config.yaml
num_attention_heads: 12
num_key_value_heads: 3
head_dim: 64
intermediate_size: 2560
hidden_act: "swiglu"
learning_rate: 0.000605
warmup_steps: 215
train_tokens: 1088000000
Each number is 500 + 50 x the weight over the matrix's rms, rounded and kept within 0 to 999. Layers, rows and columns count from 0. Numbers have three digits each.

# up: layer 5 MLP up, 2560x768, rms 0.0281, rows 351-364, columns 256-319
# down: layer 5 MLP down (transposed), 2560x768, rms 0.0267, rows 351-363, columns 256-319
# gate: layer 5 MLP gate, 2560x768, rms 0.0291, rows 352-364, columns 256-319
up351:503491581546491587388470447529505563507471465525475455550524594446518461558408526473478499525539545471554565494552460433461518406458565555569436491480554451478532492403496482472547449489438488
down351:542438490565573473481563607494393486463522446464506503383505457535442495545492501427399514532547435514523512534483529553425498523525595505486524553464451562474443624478546506480440538481453506
gate352:469488495462407468498508480615574493500472544482516443437590404524407489430449509499537551530543510504469549491575574455513483517513454474488493478617564359465588498468482564497464440574556461
up352:436607571513548459507389519535413465599528582592475544425515517491484522615558517511514541408498482568546522492435523504502506572382512470506528587460528525479545531532487521479489479468507495
down352:599521551505424499467532504509418457477560523536446445463630424577502471547566494490494466490484514474425444472534502482552531426492485536414469560479544554438496466558417429589503528538455479
gate353:460447394478496517471504530448550511479591431466475563531491479485467515465488470533516596527522543455441447466471549560463453557530492416458505524526499473418537517525473494537506528432539437
up353:537548519649515550491562547552455419515517400451497518490507516496474466419412420449537515492494414611420556503486523520482528506417464571494564408501527545516548513578441501488508503544510454
down353:521550477478450462431450562544440512521557472541461517524439541523452499482493506524539531576478538456420434496446511513488517490502445542543470559565434516525448561585493428354576587503508524
gate354:527617574537479426481503418524517390560550569451528540505432533529427452573585530609562543490504427500471588506511506491453474582507559450425484484505439542450520443423522543599410565554464427
up354:415476530508513572472463604474509465468425477469463456525563543426478545508501576576446493480558524357489548424435478497534613468510451497519474421413616425451571497458430491461435508540577485
down354:545605541493487500478589505531455489479490486559488494472475491472560536419487470533534532491486498503463577520530452509440410454443499558577552557438509518556479442526509430474534517469480596
gate355:507603532557497461538532570610498585510539485497550472452462398461450506494528459544508455478418456483461493396498453527531540520487381478502576476415563514468494520385460503471501510493512524
up355:474463501591476503469527567488576483513495553588519525493467521461445455419487454487485466565540489471480474510474475498527406450548542550450468560412510552581560443520534596455463481548549416
down355:396461461521435471533575508521562516527461449499491451449401458488529590519598514495529575526477533407519493514568446457398529575521540496487566541465476430510616473466454594474481413524449440
gate356:437553439547489529536586550600478532537504479547456518562484470538468491557445397512587412508526429438527428456621496502457495487537500455559496479518525440470421503493460336413468432566548473
up356:571512516488640494477554457538512410477527479546568509554505504466486481576472512409487488419473488481461491494502497509469399530487524512435546444416491509501501478471437467462474536416440540
down356:412521435538514575554524519500544522491603497498493477518532472505438560432464528545530390563571574493580504443517466451480473471498455518474474458516531460503460463557463558491483487558527476
gate357:476469545507473511616484500477480564556534540428523508550538560514461554514503521506437492557517547491495477427445478516474526635567531439502580601522554434413507530514497521495485600497462444
up357:523524423492463513537429466471461450568540458625453523520554449503532578479453420519412515515525476463541549493410527570586426517653459602536502488469563379583467453486537603589523506452522444
down357:445445521492529435483535440497455417473570437513534479454473552484565499579510418498412554505502491533542613547577559439553533519472352544492527505574562423534477536541442542520450524454347464
gate358:494475513506476553470509504493517461521517588444563508474433468479474535514535474443433493506599481478570478538563564466513444476437513423435624453536402434404538540487456560553523535488531434
up358:448499561491501521625456585439439505516477634550569555414478458478531490584607496449556506563534502577494441448520522530538539471549433549422422556543441472464476444480465529508569579507389518
down358:591505506580512536588492492509515482525441421588475460522555486554516532471577493567479511515441457429456493515522509587453468501486583486493465553475483470549484434534551464431502478506461546
gate359:445496414506493453555509455322517489507471516522556459454480491448517447484527621533525513425448462523576459482483490482558495531477580399431556518475500508498582555501525531456466529449482504
up359:526532494522428517525459521527501492540507472522557499527439608567457548519502492509431546516501479587507499457519564605496492561490504509501533546483475437475519526459364474442597522547552401
down359:503582532484483475520384529448423538463508549534508538500471451498451469559554472561451424378488454521492494410478515486459543573574505527543497487500415461542481517498388459513447483499531454
gate360:505534588439505512490565511534561509497504538486544576519543433511511497542483479578560421467483443368470495554569463518406461500533457498559470396436518502485535515530515581518586480483531432
up360:413499502451394465399459484473489537591504440570619468530594524432470492521455616551450601508451491487447489505538463495476567526447411423457507464542547467589459501483540499500487537584443486
down360:458565435458440550425409472457456553422511423551449542421539517574392418474576523456464509463428545522522476544539496442511468423489592516499574477505491408556501515555359467486496445501481518
gate361:593506494522492468541505554522498540474499486504501364538446494442518486547495551511551434483540578451491577440481546497468451485440399550470507491468530463555559487539520474497504492528572510
up361:555471516407487498441490514521504456473417592538571520551464518478594527479542407504437378584445490521512520485442480535561573413448533461501500529469530501476497540526530486518560484496460633
down361:481531446458541450474508504525458445483540422572491471415481563460459546481472490546579510521547470458513529429480453506635474509465477429419501540490547477525473476459539563534508514587529450
gate362:567466550507473470540518541520525555626459544501478510579515408531462609537558456625492513375548466561546392500468530444522514497482494531489521571490438527563519536444452506569492590518534385
up362:467511531455482531482491403471594520452492438537552417547471537484469534442544571512519509471491508450461538521503492464442481504538457417453548517480458384455494481524491418473564513424528543
down362:409498444494475439560517558607474587559466510481435469469578457593507482514466462497555620550476483503406423537492551513507529523537515535420503544468540428581463493489487578500488527491537491
gate363:633454539411479475449508474584484375501533493512472512471531497523460523480581436547504537506571457516493399490529536473443473512454462495554445455489454511506451464506482557570510441554535521
up363:442609410541599410488460496449473481510538486491475546552541462450556513434510513529506556428470565535456473563560495515473517455573470500493478465512529468423440519488470401451466521429529466
down363:546485474515469513525496461513470508518508455496492505508568570471469521525452553450438477533567412486483510493436520563580632561470460517498517464461506490541497584465513522545485525487478472
gate364:446427514493500551545466542500488487594538534493530535426511623562510451470489509495436452494503491529485547466540487485549499492486487562442494518463481481535532476499422476530478558426432422
up364:506494484483491487518429551507506477605429468426501505529516443521517476500500466480576530452485580500470480438520472523524558467501549504546450518549416568530484478489501521502537470597527612